{
  "n_layer": 17,
  "n_head": 7,
  "norm": "layernorm",
  "norm_place": "pre",
  "qk_norm": false,
  "parallel_block": false,
  "init_std_qkv": 0.0189,
  "init_std_o": 0.00324,
  "init_std_down": 0.00324,
  "optimizer": "muon",
  "lr_mult_down": 2.0,
  "beta1": 0.95,
  "decay_shape": "linear",
  "dataset": "wikipedia_en"
}
Each number is 128 + 32 x the weight over its row's rms, rounded and kept within 0 to 255. Layers, rows and columns count from 0. The size above them is the row's rms in percent of the matrix's.

# layer 13 MLP up, 1792x448, rms 0.194, rows 896-923, columns 336-391
size [ 99 101 100 105  97 102 103 100  97 122  91  98 117 102 100 103  96  99 103  95  94  88 110  98 100  96  95 104]
[[128 109 138  87 158 105 135 148  93 142 128  97 170 111 132 117  64 112 161  94 200  91 130  69 131 100 110  91 106 159 154  75 111 130 148 135 124 163 121 157 128  99 130 114 140 200 166 131 166  88  97 134 103 176  78  75]
 [123 105 165 144 137  74 145 170 177 164 142  83  97 103 135 173 145 174  69 163 148 105 110 106 188 115 133 108 102 131 131 129  83 127 100 122 122 129 106  88 134 140 109 113 141 122 135  71 191 190 123 109 124 162 165 169]
 [ 56 104 154 126 110  65 134 101 102 114 132 118 151 111 134 135 155 133  78 149 113  99 190  41 154 112 112  58 128 108 120 124 141  97 184 101 178  88 140 172 159 121 172  86 155 123 105 100 122 136 139 128 136 134 134 162]
 [107  91 118 154 117 105 101 110 124 103 190 154 189 125 163   0 143 134 127 176 138 151 116 133 132  70 115 146 134 152 123 133 142 143 148 180 122 106  97 106 136 178  73  94  95 168 124 103 150 169 143 178 100 201 123  97]
 [141  85 137 145 111 130 146 175 111 113  97  69 162 127 194  63  85 171 157 114 197 166 140  77 120 153 117 134 114  97 153  84 154 112 114  95 121 186 100 217 132 121 199 100 138 139  71 105 122 138 142 145 159 119  70 142]
 [156  81 133 139 115  73 100  69 121 116 180  45 145 126 126 130  76 149 131 177  76 169 100 107 131 221 144 155 131 185 103  81 120  56 107 129 125 116 113 128 116 139 135  58 146 144 128 122 100 166  84 119  83 150 128 127]
 [179 181 151 130 108 125 111 149 175 107  92 105 121 183 139 107 122  74  77 140 178 113  94 133 138 143 142 128 178  98 169 127 159 146 191 121  82 115 125 138 139 222  84 132 159 138 104 139  91 141  91 161 123 109 127 103]
 [ 83 122  74 152 141 100 167 114 122 120 135  85  95 148 212 134 189 187 139 126 145 137 128 144 186 119 159 176 135  59 121  89 103 117 122  63 104 186 120 138  49  66 140 176  86 136 192 137 158 131 154 116 100 162  90 134]
 [142 158 134 156 100 130 116 134 146 130 141  98 129 175 111 192 137  71  68 117 121 187 108 158 153 119 134 119  94 147 124 138  94  89 103 115 118  74 125 163  86 118 144  97  85 113 120 162 110 150  64  64 111 112 106 106]
 [ 98 108 116  98 113 152 124 132 145 100 130  86 145 180 179 121 116 147 127 146 112 232 165 200  97  94 181  93 148 149 167 175 159 114 131 108 132 166 103 166 129 167 125 155 162 130 132 164 124 196 173 107 145 121  82 156]
 [146 133 185 166 162 113 100 132 136 123 163  85 162  99 126 120 141 123  82 166 103 113 123 197 130 158 161 106 124 111 140 180  85 156 131 183 151  88 159  79 132 176  96 128 148 118 167 162 120 108 205 132 166 172 177 119]
 [143 117 113 113 116  79  97  70 140 182 117 117 160 100 142 153 121 160 148 166 136 185 142 128 107 144 148 151 192 135 154 185  57 162 159  79 105 131 125  92 133  98 132  86 141 113 112  88  80 113 131 111 151 117 106 130]
 [110  21 109 101 110 158 171  96 130  84  46  38 221 126 174 161  93 126 134 134 143 137 107  90  91 170 145 117 127 134 140 136 144 139 113 173 174 117 137 120 177 106  89 132 169 135 110  69 104 129 134  99 184 122 141 122]
 [110  83 122 115 127 143 171 133  59 119 125 134  92  90 140 130 138 165 191 169 103 199 138 141 113 182 152 161 107 158 116 156 112 110  64 144 156 103 138 120 178 152 145 162 110 115 159 162 152 126 134 139  90 143  62 114]
 [126 110 192  58 185 154 182  84 151 127 164  60 120 173 135 110 172 166 106 163 100 110 160 129  98 184 132 106 178 135 141  89 134 130 191  65 162 115 207 112 135 119  77  85 110 173 106 121 134  70 140  95  90  91 104  91]
 [114 144 135  97 103 167  98 142  84 128 108 199 114 103 153 117 137  73 129 178 102 121 153 101  75 148 122 130  93  91  88  27 117  58 150  97 143 157  99  77 131  66 107 136 147 196 148 128 166 116 127  98 141 122 143  96]
 [146 124 151  97 104 198 108 124 188 168 137 103 166 159 140 138 156 146 173 101 157 140 150 155 159 141  89 113 155 170 108 124 110 182 133 168 117 186 162 121 128 107 132  88 121 152 107 142 118 178 136 126 121 184 200  95]
 [ 73 140  76 111 127 142 144 137 101 100  73 143 135 155 110  95 180 124 179 122  89 146  93 131 119 172  85 113  79 125 164  87 137 141 131 151 119 136  99 134 139 121 109 119 157  70 175  73 137 112  96  91  54 143 165 104]
 [145 128 151 142 133  93 148 129 118 142 142 140  46 127  65 110 135 180 169  98 130 196 132 121  99 163  84 158 120 144 127 121 137 139 128 147 149 129 135 139  95 121 131 155 120 126 140 116 138 122 136  73 153 149 101 107]
 [118 124 130  96 187 111 143 182 175 123 161 119 131 150 153 127  93 165 114 126 174 169 167  91 163 139 149 115 139 143  91 158 131  83 152 105 124 161 136 128  79 144 132 137 102 112 114 126 111 110  37 134 133  97 136 188]
 [140 135 163 125 143  98 114 157 139  88  92  99  93  85 144 144  73 132 179 122 119 109 183  89 125 209 133  33 108 122 142 178  74 146 144 142  90 219 127 154 129 114 120 135 111 116 212 155 101 154 135  98 131  74 142 114]
 [118 149 119 131 126 107 130 141 143 155 110  93 149 148 152 108 144 128 194  55 156 151  97 112 178  86 129 112 111 157 199 154 160 112 156  96 117 121 115  92 171 119 159  98  61 153  88 179 101  65 116  80 118 186 105 176]
 [123 150 129  86 113 129 199 165 148  69 114 141  87 177 132 128 160 101 155 166 109 136  70 197 114 111  85 112  99 163 138 158  76 130 153 129 157 177 127 132 144  87 120 151 123  76 169  46 156 142 140 162 114 225 115 152]
 [135  77  88 104 136 184 164 123 103  63  94  63 124 140 126 131 176 159  68 113 183 191  75 110 122 106 141 124 135  93 151 174 136 135 120 207 159 100 140 159 186 131 111 119  94  97 104  54 133  96 156 136  29 108  99 155]
 [168 177 164 117 127 141 101 106  90  98 160 170 129 124 121 134  90 161 123  90 132 195 208 143 107  95  88 154 143 181 128 149 161 135  57 112  91  64 137 173 117 175 137 117  81  96 107 197  97 133 153 126 174 119 144 134]
 [146 141 123 138 137 153 160 101 139 120  92 133 175  99 165 154 141  93 143 140 175 125 105 138 151 146 141 144 117 112  57  86  97 125  89 210 175  65 152 174  96 113 173 123 136 162 124 159 134  81 113 137  75 165 111 110]
 [103 109 160 113  43 123  96 133 108 151 195 173 112 107 156 126  98 139 126 113 145 121 131 180 153 170 118  81 216 148 137 157  93 141 138 156  83 157 157 106 114 147 107 144 106  93 188 118 191 125 134 153 171 120 157 133]
 [167 123 148  98 140  71 127  74  82 146 102 132 137 148  88 105 151 138 158 113 143 120  57 108 171  96  73  88 134 196  95 158 134 121  78 182 202 164  84 138 130 111  82  55 174 107  78 153 146 140 157 139  91 114 120 158]]
# layer 13 MLP down (transposed), 1792x448, rms 0.106, rows 896-923, columns 336-391
size [ 99  91  95 116  95 108 100  98  96 149  92 104 121 111  96 104  99 100 107 100  90  85  97  85  97  87  96 113]
[[161 181 118 140  34 111 153 150 111 167  92 106 142 100 104 151 111 142 109 141 169 155  98 104 135  89 126 109 136 102  87 144 107  73 117 125  73 200  82 126 151 118 106 167  80 119 183 121  91 119 131 172 160 164 134  95]
 [125 131 124 137 148 183 111 111  88  68 149 192 123  82 114 133 174 160 102 106 128 163 105 139 170 224 150 162  81 132 135 145  85 188 115 156 209 130 110  89 162 115 122 107 143  89 117 163 136 126 140 131 135 102 161 143]
 [115 161  56 184 121 173 110 103 146 132  92 128  93 156  97 134 189 149 156 102 124 115 167 150 154 114  94 166 145 134 148 101 116 122 113 135 117 106  96  88 124 177 143 128 159  96 159 113 124  77 143 116 104 157 151 103]
 [103 125  99 149 195  47  83 140 127 153 153 180 211 150 116   0 100 162 113  68 166 117 105 175 127 147 123 152 111 162 181 115  82 143 164  79 161 154 106 143 144  60 116 110 169 153 122 112 100 104 168 126  85 105 186 170]
 [152 166 182 133  99 129 174 152 126 173 108 109 142 186  94 203  71 137 143  98 166 171 119 164  78  79 140  76 136 118 142 162  41 122 131 140 126  69 119 101 127 145 108 206 159 166 143 145 141  95 136 161  94  99 180 139]
 [ 95 165 183  93 188 149 148 116 112 119  85 114 137 129 137 124 126 122 104  66 185 114 147 138 108 168  92 121 194 155 130 196  82 167 193 162  90 120 140 125 126 140  74 153 137 167 129 153  86 162 118  97 145 151 102 124]
 [168 148 111 194 139  78 179 115 119 129 167 161  89 104 146 148 138 159 149 122 118 181 132 125 112 163  96  91  94  91 131 110  93 144 145 100 141 147 128 132 179 130 189 138  90 149 106 182 182 146 160  96 110  55 173  97]
 [105 133 158 120  93  79 147 235 144 155  98 109  98 131 165 110 136 162 114 129 152 157 117 112 139 134 101 116 114 149 139 137 185 138  92  82 117 137 144 188  97 122 127 122 122 173 131 140 106 129 164 106 114 159 134 129]
 [122 155 154 111 146 203 164 100 102 157 166 149 129 144 167 127 143 151  97 128  91 120  87 114 130  91 142 130 163 129  76 133 182 146 104 145 122 120  17 104 131 157 113 121 126 156  81 138 106  76 140 128 134 118 163 162]
 [ 77 112 135 146 144 171 165  90 143 159 123  80 156  64 186 121 160 119 102 147 121 181 106  94 112 109 125 106  63 203 169 130 183 151  93 167 116 109 121 102  99 116 146 187  96  79 173  99  90  88 154 129 180  72 120 134]
 [ 54 105  82 136 130 122 101  90 165 170 131 127 102  72 150  87 132 128 102 175 191 103 133 121 157 185  96 103 128 147 134 122 176 134 124 119  30 117 101 150 170 152 140 135  62 102 146 125 162 159  69 125  85 137 116 120]
 [121 175 114 129 131 148 128 194 113 105 156 115 125 134 168 113 144  82 125 180  91  95 136 144  88   7 124  96 145 132 119 158 105  72 160 162 146 120 132 137 137  95 119 117 124 157  91 129 154  86 100 130 140 126 100 130]
 [125 108 147  93 170 165 135 114 126 177 106 158 123 147  84 140 164 152 148 114 159 109 133 149 136 255 125 126 102 113 111 119 100  90 105 137 108 153 117 134 129 149 126  97 140 209 119 150 134 157 103 177  98 171 112 140]
 [201  96 107 156 106  89 162 169 123 151 205 105 106 102 106 162 120 128 128 136 202 127 120 116 120 183 124 169  90 138  65 184 157 125 119 106  66 122 144 148 145 155  84 138 120 110 148  75  88 116 168  97 175 148 146 125]
 [136 113 163 220 101 154  70 184 127 175 137 166 189  98 140 104 118  86 133 103 166 108  80 172 153 135 164  81 106 131 146 114 151 157 100  97 156 132  90 121 126 173 162 121 152  98 135 111  63 178 157 104 129 149 121 116]
 [105  90  95  77  55 123 132 121 158 103 146 172 203  53 142 103 141 125 115 156  89 128 133 167 146  98 149 112 180 134 161 134 128  94 168 145 172 133 122 169 113 151 105 134 143  72  65 186 126 114 109  78  93  46 101 162]
 [132 160 107 135 127  79 135 103 121  77 162 146  93 123 182 108 142 165  97 128 115 152 109 185 153  57 110 120 144 141 176 116 116  98 168 134 140  79 124 113 164 167 110 125 152 134  79 106 111  82  87 116 137 127 119 163]
 [159 117 103 154 154 116 113 156  64 101 154 140 225  93 127 136 115  85  86  71 151 120 168 121 113 163 187 141 111 174 124 206 169 147 157 118 180 107 116 139 102  69 116 162 153 122 170 172 134 141 144 181 207 130 133  74]
 [109 121 123 118 147 125 140 156 138 158  84 139 123 184 103 147 176  80 137 135 101  57 142 166  99 159 190 110 118  59 102  91  88 140 161  58 134 155 136 117 138 129 124 184 210 168 108 149 130  56 176 172 131 131 194 112]
 [162 163 113 157  82 126 137  61 103 112 142 149 107 101 160 156 181 156 129 129  80 133 111 138 178 178 148 142 105 102 114 128  70 110 140 188 121 141  79 164 144  87 111 109 106 105 209 111 128  81 181 131 162 130 132 124]
 [123 113 111 121 151 184 122 108 105 133 113 147 105 152  93 154 170  89 102 169 106  82 169  98 140 135 186 206  80  77  93 143 138 127 114  93 164 129 145 126  82  98  25 102 126 123 115 170 136 124 167 107 147 153 194 197]
 [152 117 173  82 148 136 103 163 144  90 155  66  64 116 127  98 135 124 113  73  86 202 124  84 136 144  50 194 144 135 124 121 133 154  68 139 119 138 129 127 175 119 152 113 166 152 130 160 107 124 120  88 114 129 121 105]
 [129 158 113 188 153 166  81 125  92  85 159 144 135 177 129 152  94 189 192  78 126 110 108 113 115 125 113 124 105 112  79 147 107 132 114 132   0 177 179 149 159 165  89 137 162 125 108 150 132 132 113 136 177 156 114  90]
 [127 100 111 125  73 112 148 108 122 145 142 110  96 107  90 128 123 134 109 134 128 134 211 201 130 106 149 166 155 155 124 126 169 169  95 108 136 136 115  77 155 148 125 102  90 128 138 153 124  95 139 196 151 120 159  90]
 [ 73 107  76  56 131  85 160 133 112 147 106 141 104 124 122 119  83 124 123  95 145 119 128 181 168  67  81 187 109 132 120 131 190 139 129 193 135 127 178 109 165 128 101 120 145 117 154  99 140 124 111 215 166 116 110 121]
 [140 149  95 164 140 126 144 119 153 124 140 107  74 112 153  72 156  79 142 125 140  98 167 101  78 118 116  42 130 109 102 156  98 143 178 115  95 124 125 176 129 140  91 136  94  69 162  89 130 157 148 182 126 194 134  83]
 [ 86 131  42 103 138  41 116  85 114 128 141 114  94 120 158 121  61 131 108  94 129  98 133 145 128 155 133 108 175 131  88 125 136 175  96 122 145 102 126  96 142 165 186 143 154 157  62 144  89 134  79 124  80  86  77 107]
 [ 69 145 134 160 115  93 126  70 101 173 101 158 116 152 109 157 136 165 115  80 122 124 123 125 101  71 167 198 127  95 135  88 127  43 133  67 172 108 149  67 122 131  79 128 153  86 130 122 171 115 100 163 172 139 169 174]]